Weights of a small GPT-style language model, trained from scratch on English Wikipedia.
Training: a variant of Muon for these matrices, 154M tokens.
Each number is 128 + 32 x the weight over its row's rms, rounded and kept within 0 to 255. Layers, rows and columns count from 0. Numbers have three digits each. The size before them is the row's rms in percent of the matrix's.

# gate: layer 3 MLP gate, 448x160, rms 0.335, rows 147-201, columns 80-159
# up: layer 3 MLP up, 448x160, rms 0.324, rows 147-200, columns 80-159
# down: layer 3 MLP down (transposed), 448x160, rms 0.553, rows 147-200, columns 80-159
gate147 101:093192117146160140105130101181142101085127085132084089153134163112118136128144146133103127177096172203144197135202070131151119119113142116121116179141104129135161134130199075101089149130104174147126104115080166105068127154151120092046144144
up147 104:100109127157165138148128115103076092095158163125143170157120132061108131134125130153097210126115126131123183122131164151164159116100096127153095149109114125104119114125164116186200150131104144143067140059105138147064101129183110185085089155
down147 094:116073191163147139101110105172123157141107105129089166166150145117180156109197139122127130112097150143157098139152150081087102106092133136108108125121109111084153096163089159136121141131082132144080159114192101080136136175206160172138059177
gate148 091:172204147151069133061091118123113077060108155189076139144089155119156149126122153100111072108145069133077082111096113088077142132103114122157122154117111135130152144098105099177108149132129168133121210151147078112130114132205082123108089095
up148 091:053057124114208188163165133138168125123129139050123141152078192128071102173170136134127150119073156146133194129117133203134080147100122116160103128104186147163103175123151114084101153201089144135193136122121136152107168084054093112093138168
down148 095:096147159124134125113133139144145153172120141168112138141131079129106107154145142151144104098132152111137155103141139190102123179121177152109133176160158158168065135141077116121065141131192152114168071135129192150154133149067111107109100115
gate149 097:168103164175101122137145132082139112063131083124110125102077105169163152096154119127106138116096128087165127102137127190161116155160147089134116103165120146096172112158160105115075130124172131134093128065186100177125138177126096155095111065
up149 095:071153169094210142162147140138063107125090102131099076148114184098144125159157138134129135121131131112100150087159136081123025126166131116106152123124083136096089140082116126090127122094112135136095188123173164118159114132198182105141080141
down149 091:136111094087109183205072129128065173098109128138195146111099137158116114138077163184152105167162141079158112095083072155119092174097139106080078148120098167087118067137188097130111099178152099137114167092114153161145127152093109157131159128
gate150 097:171136069136189151144136160140136118068109104151146181101080159130173121149130106174189106150149120102112178116139110100102145130150149177079135127130217079099087140112117111120125181154149120086137121117117130126150072079107152116117117137
up150 095:177133140074098136144144114150127078115092138069135086143157095123116113104173122089108128075079060116131110149099130130130145058070164158160119158136073108135081082095170157145132106102134084184144102134109122090183161082063135129107133094
down150 101:094099121127079113142169131154161127192107136091138122152161146094135217134152137124140106104132078069130095157159132163084171140177154080163131108119143120135140075110107135157161113151146163153112121138124170149089152129134104086097091075
gate151 090:139168086149159144127079142146151088113144113123102094152144116113101093195120103174124159123125133144142148071145072124178118106135099145043109117157083152128115135138112156153088137068132097100131145147133090096074133105153140104139189113
up151 087:140111102161172165089143151100130098070131142175093142141147070116100124128143103185195184112117095140151168056111091162133109111148114181094180105134083163124156071133109159130145099134163141167141142092113110138108111111148148170179167085
down151 093:150140152141199160141150139163113120141164101127129095128183093128138101189167120143100125114104148158101189078190059120120167062088088138144159077146118135109088091145170144148121063142111127152118156131171169091119093150107101133153139114
gate152 100:132091111097093194099141114112043131077161110148126145083087118156149125127105172128061082155157173122073137109136113156136158118106120131129161142134182096145095125095157147083113133128127094119109174114183092142082100164107125122107110089
up152 103:093134100184118128103130145120095195136080162125184101067112110172123115141161105122108100144102154128146165123104056067068117124160143156154127104171120102113136186176114123125161131176181131110139128066087113148148124162083078148086149135
down152 102:123132125128089178108124096116139099090112228122102126113121112126120143134110079129146138098140151088135150135132128110134133123163165123119189142184116154120118142162108099165138176110087064124136104102105148108175126157125152116147164159
gate153 102:140119120195091165125174140095112074095148079154168169148092141204141149178119171084125146132150146134137092054104164187194137105118102154148163151137104125163119140150168154133141103117122113127144070116111157106152107109128132086141164111
up153 090:107108128123100087115102124106136160084118120138065049105074107103110124072187140095124085128114111121069135161193153078105095144169133165115129095125132123101119096140096169138090209157135143131160159081117114167107186131101131160150102107
down153 107:163190103182094076125141112155144093111130192116126138100138148064138131151121136110112135131089202126121156166110176125137138126141145098120179105124165150169163082136022091149111111149132145121110137091129199157088124181093117148128165118
gate154 095:154119135091115123188148141134079183104113187113097178152071136174111126139115152121109073093137128194151149152176163154156169110160097137097139130157135136116152139150107159141101153120114185079110116082124107105180119075118108137095089079
up154 102:133188195165154122104095101112155151157127156129122132062188131110135134102096067085094112119144129157134121091096152171139102110115128143121164129155176125150083122104119192082194091117125130186109096125057195196100118166189137102137183144
down154 097:205124152097107109049085080105137079132132106145106102075144165160158096127126117143056127086135131114082177127114148159159169101132141108144104174159152124188128106088135149091091200129162096127193068114114151168163117143116137083136174154
gate155 096:136107102138154145100094167122070089066152150112163084104109214070151085154114150157103058122156096116080144145117155125121110123137132135139103164110159123166187182136107090099084147097171099146164131109137090152105146128184102116124126093
up155 101:110134168140116123182115133159226157166124139128122125108189098153091137111163086141049135130120121143087131136097130148100150138139157114062150104163175132113118147113098111129139102162102088112066130113101130107154109097160165150145080204
down155 097:114180132164159093141108099167134141146105133110141179146160111071138230087152095153137108167107119094113099140182086110134203136084136101105125151064139157150104172142133127108163120128108146175104093164110110076164148150160094104094047148
gate156 093:138080133124130114142141004150137100147138127161072136134138047142105137183102117165183146066136160162096111101104067158176095212124159163110122135111169114160087158127079153175078125103148130120117134202121097107130127129129156097179167102
up156 091:020140141157167133096092182097153137119126132171109185168102125139127093112130164106067147166136139059082102131133152125094108129126121110147189073105091124135156155123134137160067108147105106137150144149114118124141164140099199148159105164
down156 090:104130140072144094115127067127131156123105094157187180188051131153135155118074155055125155147136144126064119156056138151112170132136108137159153113096121096110161124077103143066166160162112108167157130135083120114148180127162108165145097112
gate157 111:169128153121082152090152123097119160204140134091142175178115154068092150210112108071052104100117113100073114178116167072127139164151152164129122151122103068132116126121147141157134145067130180163127072144134116112103148122112170137114085148
up157 109:150119167145112165109126121123113167139126164122132128143049152078025141161102097154090134093156085115096095184095137109125169177071121122137131125138071095139085095129181093150150102100121149104128115151158137128102201124126206147143156113
down157 106:122149072163094141121118117067096151093106135141165132126086115189046103137156182129110079105160155092152128107101142118176115169066102113091152150173143131170119175147134132114113203062110107115120164119196111149135113138125101162122123165
gate158 097:097116127169147165091148160133137097113210118068078124104073129123093121085099144086156151131087145159108131109139146139129058121168131115121149097105100113100070115165161078074116108104082115129127115147155091117095169111097093103115151156
up158 111:062107109124094121133194105161132039069174144109096079125114134167119146120104155184114115138116178093095195108125166200073095098150158105076135122108175171129103141181128103163102108122114142146158126135121046142120079162143140136094198098
down158 099:141106099126134106081105170139133123155133089178127108085154083083154130120144149061107167095151089119148124144131095115097117100152164110095100130144127126078151173110170069119164154129135075110136139152150093146132076105095163129151132069
gate159 109:084101102124116143093180187133116063113128102056162157094168148164125045128109161115127108143206106139090107102142126151082137116090128148145182084138130156181138102136117136134132123174129122127132155101099152127130172162171140093173112116
up159 101:129140169112088132122104156123134093115238111134154130119132084145133098160116169093077090132128113129120161133156122148084104178148139101093132129115130156132101143154082154157185083127108144154136149173051139122062117184114146128122099150
down159 093:151137146140123125136107089176192168140120138157108035135112102146184113129133106116131091154154170151131139104137134188193113081124200101126115146107111100075116144100145109129170135140144133118133113137165131097104124117100159174075063150
gate160 093:107148184091159177133199146115164142159152133169215079135074139100129168156132159140114074064168168126054141083135197102138122141097129101149077149165154167117139116107103023118080102106132131161138120085133154120162100111079118155106150132
up160 097:131089100166121173137122158053172123138174146135109123111132132120114152175062104138134056077114128104118095108118233134155108160129091106082131186094091045098182142143055047143135121125109142156103152098155122163137170144135135146067162150
down160 102:101108099090113096126146087134073149158123089108088156137130176096052127110086142140170128100109109162116171161075111187170103125133132154088150091124089097169094056195176099185176150223103086224088178126167131173150074086120133128156164177
gate161 102:143143087107167185100125131147143113089145143090151121148180128110119111124114110126167121177147103097102106102096137120135135165183170139195097224112185155204078125165153202167111175122200122126119038107152038103132109159150106115159100161
up161 097:169124121152134097086073129111154148114094126134074077110123134106138139129087135074124087142136114183164124187189167135135111127106143058099186144181114122077149120119100047059138124103090127117122152129107159118109100134112123139077106125
down161 093:163138094100105159118102129136167131169164116093101140092187095151165143170129114114140133122120077086096146142130091123142103178115160139134099108073098112091119141053132162136140080136158098129096112120129160148174110182144119062113171139
gate162 092:127163135170180168114130127179101112114159149114167113103124120167083138124141157127150076096134144074120117127117175092156150174135205146116189191107180143086141126168121106166123132094147152137069077142115131169234135105099116159114092150
up162 096:114082136121113148142133118093082117148145106113170104129113141087135173114119122178083178147152099106097134110151110133144096128161135114052094165059118100153106168180138106188158097070095114120202155101099138136110061162172142089144117111
down162 100:192139113203151083135076086186148114099172128127081142129131138132107122171167126076149096147134173083135185118189166112077103154164100153131150144127141112052135169161142116109170078141140100177115126109110089117103143060130120119131076135
gate163 103:112140137185094139108114104122130104135114164151073140142113100086124159151094157147124121133075109108077181123109085098146123184160112118094149117183084088096200100124167098192121142121131164171055109151179123123116159147178098124098174164
up163 102:101146164124154144169142098183110108116170132115147099163161075152184150155146145090148134152128152170107113120113150108145132108182171107099114131102136187108109116062108170117141117143114070136134174162150163084153145094094181136194139033
down163 102:123091123147188110117130105105109139164154145149099220115053166116164147101140146128129181139118131132060134187109085105146147146153150099131105136169119088161126069147119113133100157113126077145107125170159165091134127111125115175158149131
gate164 094:143194169092092150110123150109177078048118082149094196155126152180083165100095099137129138080085126112148127129170145140082152138145172169119121106117133133152139135151098146138160144092109145145088145088149117102111103127068083080228170122
up164 096:129133088136122184175181099100175112101128088131110109107134091127078165143142125149151110089123075139156119134118092122138183176128120173107136144134118101157126073135107095087078116108114156171115096101128164127160105075145127104119150159
down164 094:148155131100120162159150125159046115148140145104123219088145107095086139093125167136087145125103123141134097118122132138064134113156140137122138128135192120127168095105122081102110094118101145158187168111146161140175168079125114115122136097
gate165 108:133151097191143128159104091149151190061142169136112152136100111136140139161122113120142123169136147109107148152164133133170103144143156120195126107084065114101132142137147135157097220128113094135169124082156149167113184165150141127105129167
up165 107:133119128145152148105162073123103052130092114132100118133074064114170173109156101085143155146136116132133208134128145058146160116135143118122222142103131138112166086141088107160113102105070194133085177084144138083166079086073085103138133098
down165 102:095179115135117104117096127171121105122131138183113091165096105112151171138198090160077146094100130110099143116143102161154169103139145090091124178191089132116066117105172109078162147096116140152110108177099224174110156151125093135163045137
gate166 102:120107174090149115127105053194113127147128083118085086104070104178192082122084107115117091153111134070101099053143146120116120170119120131077143163181160134117097160134160120152113085100095149078109124083176087109084119197123145127138171180
up166 090:157089131055203139152136117167091142178117157146114154140148119118154065116144127108165144119164118113174108102071143145135155156149105135145166128090109099111113134128139158104157074098077127134108199082158149169141154168055132187102131151
down166 100:137085137192137157108103122211129119160117145201110147175124085077138181093097126191114101121096127131118096076156104194140146125136087077094106146148111126121106143121124097154145043122189166157131149135135105120187128130090133125154127101
gate167 082:175151130117185097109171135114169126113095176151151177150131133099138110117131081061156177042140082067133173135161159081127079142091086160159155115194155142136086146135131183148126089134129091154086111145179220119130106120134121090102067091
up167 086:087117126118075122156109093158138108122189094063144115115091087161111175106165137147090070190103067146149147141163100174109162116123144099105086121109108142124144120081156130137133152128150142116109153106095146120155076079097056100069140116
down167 088:145119122121110183151105161128104108179110116133112077108104098144136110048114154169068107163123122135142100097128100189131105126069114139132182153157118139133193143076094108134168103147080129090091130133153100070143141100068105129100151094
gate168 101:105080095124123110145140153129083128168152079203129091112132116150150132115111175088105095057174074077085114159097123101098115146141143118157085142147160097178118172093115201076145107133081149168146100098116133136108097141191106073123162132
up168 102:169095087162170075105164121114147112100123060161151124108099107138162130115116140123133132067152087111153084143113116140024122167117114095172111155113126113151163160136126103102062122118112122134125142114109162052124104110179187048120145095
down168 105:138122192140126096138188088163101064124123083156135056111134111106121147100128142116094097094090080115151174132118115152176137076155168129180122122173096167136166152160142137090155139156081133100135214142109151182101128122160157162109104073
gate169 106:101144160123107123101111128084113193151085152216091147139136152092136101150142134129144172097120186146120130104133124103135141101124106062191156121093147151124123107163118125079114071128124199090103112226159187129122111123141102140158102115
up169 098:157130191107139128134099036134126149097125170126135156098141102144097175192088146086080041143139152087121091116091097116131122138163125116161151173151125135130170069108165104151121147146101135112123121121120154154099150153176186136129209187
down169 097:081157054124137144100056206145129146117106158122155104124134138067108116101093170133121099150108157076122066113108124140169162149123111110167119194121135117118115108136166092107163153106071225141174134177168174096039159190144133142159137138
gate170 096:148105141110161180154127151128103092095161174172175097126111110136119099136089116144153109139243117043120166180136127115071116128189113100191112147123121124109157128171111140159142095151140154185054074117117160189140151099174147122107116137
up170 091:132124140071126143093151118132143117140036117121119094103116142098123123104135095111128138045060165126186075050105148101111160098139129125159138146088140094166167107116105119102110126116170097167196151152094142081119133107062176115148151156
down170 098:111141155124172107105132125134120111121170116180140110112093087109098103134131124145138126158103161145077152182085126188129142170137135049107179101152126152196132092114123126018130122157123125121165152112107171109123134132140086107158083127
gate171 095:085126149109175132146113152133131114168093174088116149166111099147062153194111132134157108077130115167095138132168181098132127095138134033129195119072143142110150079139112137111130156207155058157081119113170132165086209145143116146110080195
up171 092:172146185113115087119140122114100172125159092131113090100112109144150150147121087127141150073135030114129187117171150094115116124118130111146111108116151119143124084134111103156121131099180218116150128141092135097109158107104165121094108137
down171 088:190215158102112143103121135081098127119125076075113042101091115148096118119088114151143073148151019157080182154114130136168084129115177189141128106156097096144172145117125090179103092162095128168125129112185163131108164158130109162115131035
gate172 093:059165041102127193100155122074126158181105163161147152157136170126127098123146117089179081151136144139158127115087158113070125171089148136082110102072105106131108125096116126160108131101096099151096125100211114139089146156086142148178170138
up172 098:084118111157156107131171155150144143134078124117132107090097094139080187124106080169116106115167108083123115127134129119124156123101127213132185104089123101114107100090105129178092087131184130143095072157155069102134152146150135088117136084
down172 097:112112127163088085128091165167092181139089169097129133169126105144129112131091076199119115102150167130139155135085134176047119109121106143150140146138145148074109144078087173116079053099110095120160124130148081084095124233064083099125123140
gate173 106:112113131150118099096102191166123160155179056118129130161121111123093126130063117094100115142188155138142093171150184088138126125107143190050150177074106166154144086172155191104100109103101074084130141110155151144133093062166158103074155103
up173 100:147117140128128113143160102146166120143075142181143106111121130141134147100126155161126151156116163116022160126084126151129103098178157080104150111137073166114111136088116105141169131087125075179060056118177149086097117146108194117174133119
down173 103:142173173101095101097221134116201179086157175133109136086163080169112158161137129167180107148130082103069090120058130115113128123191119120131125116132107153142109112145076100119100123141122133144115087108165088137139116120140188041109128106
gate174 103:133124100154156109157114075135171125179123122122145129150174137185145182173153153139098113110109086127160071173172162096148059117067147096149134091153066112175192129152092098171131131096175147141118114092113152106163126152171128168186101117
up174 100:096120116158133102113160133146111106124125091109137056100066132102088100109134160150122125115082177164170150139077132149146134117132106141168118124156117190132125173162199136152166131104119144133130141164145151134131149077132130074129079151
down174 101:133175102170139095121096180130117122110180126046193127079071127141095089175129129089139140072093154132139203120145125123163108133127080122162167182089147145114145136137162104125128145119125119111136114143121088105061163118096135152113141127
gate175 107:150111116176085118153161185159168103094116189108184145060121148051115165175074180130110171150126134155145155168114118130095113089125129126238126114158123160120128142191105097158106149150112068151187060128156087139110141156150137153091139131
up175 106:101159077143108079133105117137090091152164150116094092148084085123093129155110116123126181153133139140194108129153066086143130044056157117099131056076068130117153100123117127106148172121113159125132135139151139115160085197133098163080111106
down175 103:118122138099144148113076107108117131143153154084113112109183075148079153131113102138126165132109095146159143103157097100143142129064170112152095174080140152110105148089168136121136099134145227147090112149145190104193099110139104143113101136
gate176 102:091145135170099108110159097143176162156115128065120081121112056142168136203164145122129125157167123147111177100126163115075206107145145156112090152149087169084057136091155103122116149151092108096110105083135128102146207119139105146147115141
up176 100:102188116122136131116140130118156207129057098081100087114134124174118142151047166135146119106116118153127136088120168074085131101148115129056110145108102092118095142127189105107063106131158129152117158113167113082101168123086133070140096174
down176 102:097178121139101145093119132105131176081085122122111105153101122143123068064148150055125150107130138155103137121105119139158138073082123114152132157140102147104122174116163126136057134179107113106080204125131086130119116103110127116104144191
gate177 113:077128132110113118136059060090112165139101124062150111131130168077105137121129115060168122151081131119085109154166085140139151085150181117103085087126062168110128132181152117135115159134121132127145147130117149151155074127119072103180115148
up177 105:116139123151122150122123190172146081186125097098068117081118106115122081129194076118101105134120136159141088137069081126124166101122116173193106135106113142110183148123141180071189075092159138121126130124125131087111148153139142132119139139
down177 100:131142121167164071162079142121149132124119136180116155198088149096088094128116119144134132093108118139046055141125054173198107157149110133129100157140129090147132126138117162157171107126155159153126139166125110156123054107165128101156135163
gate178 106:130170084138131152122140068140095105141069145136082161150082108117152095099187147060054123179165164100076150094139150089162157124114106114147140175116149146083130081152149068041091099167145068156108178110156135089170077137149136152136187135
up178 111:097132102105090133105085125083160147155155109153193161099134114097168133099138113144162137127095142150126127164101139104129080129072119134055140123159140174165150163162158160156160159109112148157125118176108152170137149166186100167165153097
down178 100:164131100132095102079174149106072100127124123159116131117130125107086107189085159095132125131147108097111159152120128137118148146126157102098133158072132126160170076159131074148069124174170117121140139163125183154076154107112115123153137125
gate179 089:112085138076106094132183132180132140153048119154108164151071178125132132110079155169120128097159159113069077134156174158111138224067151111157130102135122131139126127143175150088143108176127113158079109146168167131112125128196164150111200102
up179 097:159153114208116124099087132111116108088133160126118038101140150144156118158153138173186140147100125182165104139143095173155150126110164118121166097128157123109184123117104146121124147093122180133155175181114080123131128187113147138115126177
down179 105:163170093136148116138131089126129124130116058127084141127082181139025124134139120077158122179164122103114081094148138141156113110148188181119155131082147153136150154136066081120122135094084137134122092181074147093177172085111143142100159119
gate180 086:116129146120102063179175092133151096182111146061119146158164136134113152099104131089088180103135097127098147176157143134087069122150176080111128098120149119137158115136082111091149154143127086057150123135115090077100113110135144093155172108
up180 082:115148119103160142156086171120116103065140154130130069081080157126126111168187108164159128130113149119132146146110137117145159111124063113140119150146115183105112139104098153164079077108157176193111093149130118148138159128087088168153078194
down180 092:131150139052184078174083115051148118136129195153112105091112106175109172085066234121133105131167160169143093122138133111145132095100135086125122132125150114119164107077104143173067122140161144145155157082173166136152106149125060114121129093
gate181 096:106134097174106152139082146068098147148146096130122074124141140193131146171169091139172099101106045125054078140070158184104159180120092155099137134160097099123104103112106133132158107121128105083182122092137116142142151153144182209141142158
up181 098:106126135130168117132090132109127108124116155124140092137103152162215083158121077085101083150115104122091103181109187118132131124168093134135048188128082116145116081196136135159134117138178075127109093104101121093105091078084134119085105132
down181 096:069158165110150140117111145139125132146133146128104170088034130108083157164113127132135126141097127148098136166149106113105126143160127139096123166085209193116129197166112078087067168126111101159103096128133096110067105162132100104164140103
gate182 087:146129128116096146141117157088120096112123136110129157132200116117093179118195135136113134113172100142088154097083104135141083159156115159191097194144151066190080094110079135114115169119115148156102117129126146089053148118104123155130109119
up182 091:136151180159068096139085116133120145112127121091162120133142124183151113134168088101117147159217112129088162167068114134147163188106147099156113153116122113169112088116070149080168146105152159148110156145108116089100135116095125166141152137
down182 102:107123087127101119165093141167103141154134102119103141113116140138096150071126169252141147121122123114150114130089120153148152142111171128167159135122177110097118149153097118101107111134091148124124134089084091140138111082102125164114132058
gate183 103:173128099102085155177125110113119092220087147130206169157177116108069143144121117137124145143113157117159201129167147133120159106098121148147145147141185150120076105175085078157103160056165174155200138110126115109128165147143069163079162120
up183 095:197121098136127102161125082136120104159075120089175144107119132157145160130056049133102143152130176150155155069083095120134157102113186091125175111116119171151063163171186123070168152111176130124188087118113101136137166153094194127108180185
down183 093:150174127105134173125106146113140087106149061160152174111118102098130141117101102140142160131119148188121187067208115125105183122135162114151131145087094120136060146148234128130164091113173122115138135105117140112141161127158124075117134134
gate184 118:110109110121081114121091156130130195109144106119136090133103074149173135133138146133142157115101071138108136144145151082172122186143144119107190114106065079162145110174147141098073179090087148118105123105092116141062107104149084114118144134
up184 102:119110132121110123151136120131090118173132103105085126113090114134144096099158122081132143090116187223142171186201144101221141136111191157146146086128170205159142096112150193175179127112062139160080116093127132098160174126131142152144155126
down184 108:082124186122155129139083151120105158142143130128105140139153127042069121119164192100112156123146174113163162127066132148057186114191133128119105157146123175144135105062157187048164108110119098155165116147175127117145094197113146128150089071
gate185 105:143139041176134141147093105159147101135085090053184112110124176078142128170089121131121141118114158133119130118086131176099169128133077148186154119166209072104150087146154042098169152167140178088118097139120115114130168137124131120185117131
up185 101:084148170185144156153156191127107112150200124070126092131088094128142137100206106094128106127147126125148113187185134104185055095118133112109110143121129115154106128129109174174125147086106114137123093138153104189146173097130047080139161146
down185 109:164152195091144125100138186112094115154094107125138114123118116131104207152073117140123113141150133158091123155121105098143113176145152129109236165087121159111138167057126194145152112202122066154115137101153158167117115151174113119156098153
gate186 097:097132113183136129108120163163127149101110137150081120095130111186151096155137139104053153088106137112113061094217148193117090065161166126104114109147133131113149103159143140139108125105112102083091127128183095152117114185139119103152192138
up186 095:124146133157125103105118164140104155129106088099123166135114160148137127176110169116121116081157152080100175134093120136181149035115183103098174149151109164154144114222126134120149122106108124101172061105153092060121132090163133090125125105
down186 096:163106077122145127149078188152141151154142071108145112119150139110106171201151107089132192110153091095107072106117116084146111099131203114124141146172081123174150151180094158163131122130108114114128136159169088136103143121107083068155127224
gate187 087:092122098146155095112120122100132122151123151100184101119146111179092113153130109136145146137139183147104180173136070121134125097156052114074144078211157130118135103110136072092134130128129097089093108106190104134164169109142175102097186200
up187 079:152158112138136111165129137144136177117141074123048155102100151131112117072109146112088081123105122167134060075119186073128153144118153128159113173071147160152113132146071148171105084110137146156102166106085136138118123137166106159176104070
down187 092:146120084138077126144136106099103101151077110097155135101059154156119106095116163085143095148129109168137048177098143125086162134137198146150136130055108111142140195105057118096126113088121159126111072098111144125142123130178135118174143062
gate188 113:120182127171104104115077134082147103080135120150076142128071057142072090115127134167078171140085166049159149126138131160124106153106185112111102117123163146129186109118115159089136180107124192155121099162096171080189111187131086173109107159
up188 121:166167150166139060114097132173098124107130117116111141135107110080083083116142171163117104152120169076134135193149127143061118130121132116092061129099103131109048106130116149162100145146138118144151102141119179105112118198137123206066126105
down188 119:127135095175141112134101110170085084152128140127142136184120194144094121134137167169138099134125105051119122119119111177077128112139114105138098139089082083185152109052151146119144094115090145188127140149108046103142124206158128165098143056
gate189 105:126159091092102148168137105097182148100111121132040142066152133143111185122100139148082112159106102086189075104113144177103114096166138119172156114136158111132118148097104174119153140085112165124079095124161131081126105156085090155162122183
up189 094:173122128132048126110102107146105110131112124056142133113131160137157124125116166134050106141162149119090087136142135086137104087102108127135108167151126155102081143162105144125204102149129185077145113128082135139154083172105151132143111122
down189 091:129126153151150106131160089155112099110154101197208157158160159205094076133102136146136092129094118161119104117164178131135177114105095135106102133149112100128091093096151113126148137129130152088137103125141150079152145092102131175139109081
gate190 101:087098163070136153171095110181185072159095156122154123116104113121094093184093141191094124141151133158138141171101144121135171107141177099141168172149161126107120190067181083121098148102181064093177120108117158185156088193139091161097114169
up190 095:149122117108126076139175083095132122145156103125074143204109144173161104173155119097118158067090148147101139150119160116138146160172061139107105059086091132107084158107172171132119126161075154112078155119163107129107113103126162072169123094
down190 091:174100120102192084115167118098130086170122111134090114144118125159129153130116176099128111083120136106133145154063121081157089114144084127106129085107103062139123112144126115140090161162138146100119157064141097087114155174148136155091087148
gate191 098:143099134074103094166127141109099098188088135154146119091111179107167144096043187107110118111132118134196102098085093100112057149086152134092151104123126072162148093133143122170101105138076119089111101108171090143158163139140156159100069112
up191 102:119145154114052085113086212180148179092142147111086150155110108153078137162167110131119145189146062104106175165116147220148140129143091121132116083124157162140091105124115147118091189094126106150169139093110152119116135114132134094116150131
down191 102:150123139153135160116114149037102106101132121096068147159079118147073109164116127132128159127139150184106173120150096104060099155157112132089144143098151164069161171100168213145119140128133133067118162126080118127123163111104144106150140121
gate192 100:133169089172156109142117123096136135140091083129139151095121148105113098142157136081129091100165152143119142142132099108134125157126160121095138158159068155098187131062118130068088102195128148142142148131096149132180112186098131132141139106
up192 096:116043152136134175117168137121136106098118158144151032145094133066098135100113116128124106171066130150126114101139144076066041084111151146143123082129186106135157107127124125148134186086178199081125133128155113141067130121169141104135154096
down192 109:120107143169129076100186100156080150149129183156094101091134106137182169141131162138132187168172109114117120118090163123099120169088149157085182108094164133141068114166097112080188146133111109144140149109122128114147164052137072162160105098
gate193 093:128098117141153107149128118106144117120115183131082136113172128122076117122138159155182109138159091126151154136124125112096104072125106130141129099092090145115121110112090168139139118117191171163128084092150094078126112055161103079124187156
up193 101:137095119077099103190156121105151133191116139084091100116157120180090154079098147142138113120137084074174190161111132098100102160123156134149109107139129087105134138116094145179102155136108067140144098097072141129116151137183126065118118144
down193 102:103127175137142125117082137215130093119111128094118109166135167165149127158136166121145092096146176088086173099100090117125142137136164105108079126131167119101100136129103143177099136116135109073183134127192119148115142143131110133172149163
gate194 110:139115124069144176147092140090136131095103066103075123068057119148128100134130120171159078117118095090141131140096164143115124092113166149077166088159121165102084093082097166115174184129085114105072163136111080087177146120153166118134057116
up194 117:153150086167147129151115122131135075153153148135172110147120101119100133130174145130098137075149142178070080139076161125121114085149120115165166115120112076144148160142115078152073178146146115149157107112127211081168134141112172155128166112
down194 112:096169145156108141113217108125153129175137112074165144108164128158084147143195113119119147129136103082183135146172117194142136208104181193168084098126136108152124123119110082134204079160151149159173115160141159144148136106135101072105129091
gate195 105:137138173154075148111131174138154149160178152211104099172116106099110126122105144128124140085119112096094107169120134166094180108156105121101121124110094123111074132176111155104120154162149130126134136175162114130119061185096154126103077167
up195 102:177143111101136114159074160130142089167092054141127075092150160114159120103161196129158093192150116099117135134078126096141141125118167077119101183121092126206154172104150095120078144155149112192048106151154067130118095139108086169119101206
down195 100:121155129182128063120154144150135051114159141136137142158108106084148129154134127140161147161135043080140157131162205114130112118197148089145087181155150108084124118083127182130155129102092146166081102085138084106116089182139116130139109130
gate196 093:134166126142177102144156156090105097132136148118119088158129091162120129165153182142066156151098104115093083104084073128123099155105118103148129124131111136069106153136088140074128214014166137165104123136055109118106142128171118159118167108
up196 097:141122116105091128092089079160127121135119155116181071156107123103030174127124131150124067063145098121167154111085095135143093124121105104040134149076165074131137102176200068137135075158090172113183121090086127137156100146170125116122076141
down196 093:183134090126126168101123125142089101139129131125116105168095149136123141122153157114128103153147124141130088101121096105134101149156140114157116157136072178148122108152107099136046111167130106141129155081121131053124139125103158177134117134
gate197 090:185129171190117139097100156095164127206096149124113102085158122214089133132114096152144130086137150119109137091110098124119094132121092127093075078151140165136181135153124127124102118088112124197082158104189062054179149101146139137148124128
up197 085:161128184156130086078119166089172158096168145081090161139157110132126105157128119144150071114123112102149093104134104096124148127161115157147096158132121131132120076157154146148149086074161104135138155129135064112094147163120070142183103079
down197 092:117070182193201125123172104105125152122161176152158150132159082153177116114137109170126143136119121117107124000213105106142151085128115155054075131081115100140169136148107129157135138106125136166155140120125121112073126138167135134199087152
gate198 110:103074158122114146154092095108124178068148147126111131164105134163107167125139129108126084161197087130164168118073110122144058102116162167184079170156085154190111141111153129131089182134130087143085140166179130137119165132134146093133106095
up198 097:110152173091116134167114108156107159123137128127143145142101134085040122163177135134100060149143107110088122147088156141142110084091141154126070160137109161186069133110118114108112100129182141154101192135186146071118159130073149134155111093
down198 134:126129128117097126148135154107122148122098092106129131133026086112145138091150125171118110073127116110133093175145145135146104139124118174129105126115135113192086126120126159140077137159137124132101123130179122103135132104108139129144183097
gate199 082:087183106175125087162118134152100118098118147118173113076123153143109128121086136183082134120155098113233119133055110157147108176118146120162093164073139093098105130148112149127154107057149095119122148115082108151133123134125130139077154174
up199 078:079129107184169131103119095121145114164142173119183133158140161143168070111133123119128191101130153063167140092043090119149102146070142121109128137153149139108128118135126180141152157092122134093112186141093086166091102128130111133083103127
down199 088:109151114126050150178169109163124119082121156135122047070166108121139133138126096108130087127111118104177155132102151039132169107126131130135152206030143106148096162176128134110101127097121090178167104139099131143083177114126090117115125100
gate200 103:157114148127143140100123104113074145187090172137118168094119095113154110128125168125148160145129113155156127108145174094186118132106163097112157157084054186176111094097128148101077147099066110106127143131103146134101094116112138125151160128
up200 101:108171146102123146133135214151132141120162159109098063141098173170201113166144139143129093122127137099144208140129149119130199138151096151154118083158152118143122134146131174122162077125116150124127149121156144113077137170111121094154137117
down200 099:097144076118188200151140125106062139116135146218144107143087108085118108112085117105148118135170158148132091083128100194158081128124100131124107113140137092175092136071143118170084183156143078113191190133050105117161062097109208140150128157
gate201 112:141117138155064126091132112138127138129117119117096115124099121114163129171155098150119125091165109157145115064100127074115128122071158132126111098137078083171127138110134172138128109107159120099120080117136097077132131152164065152144115122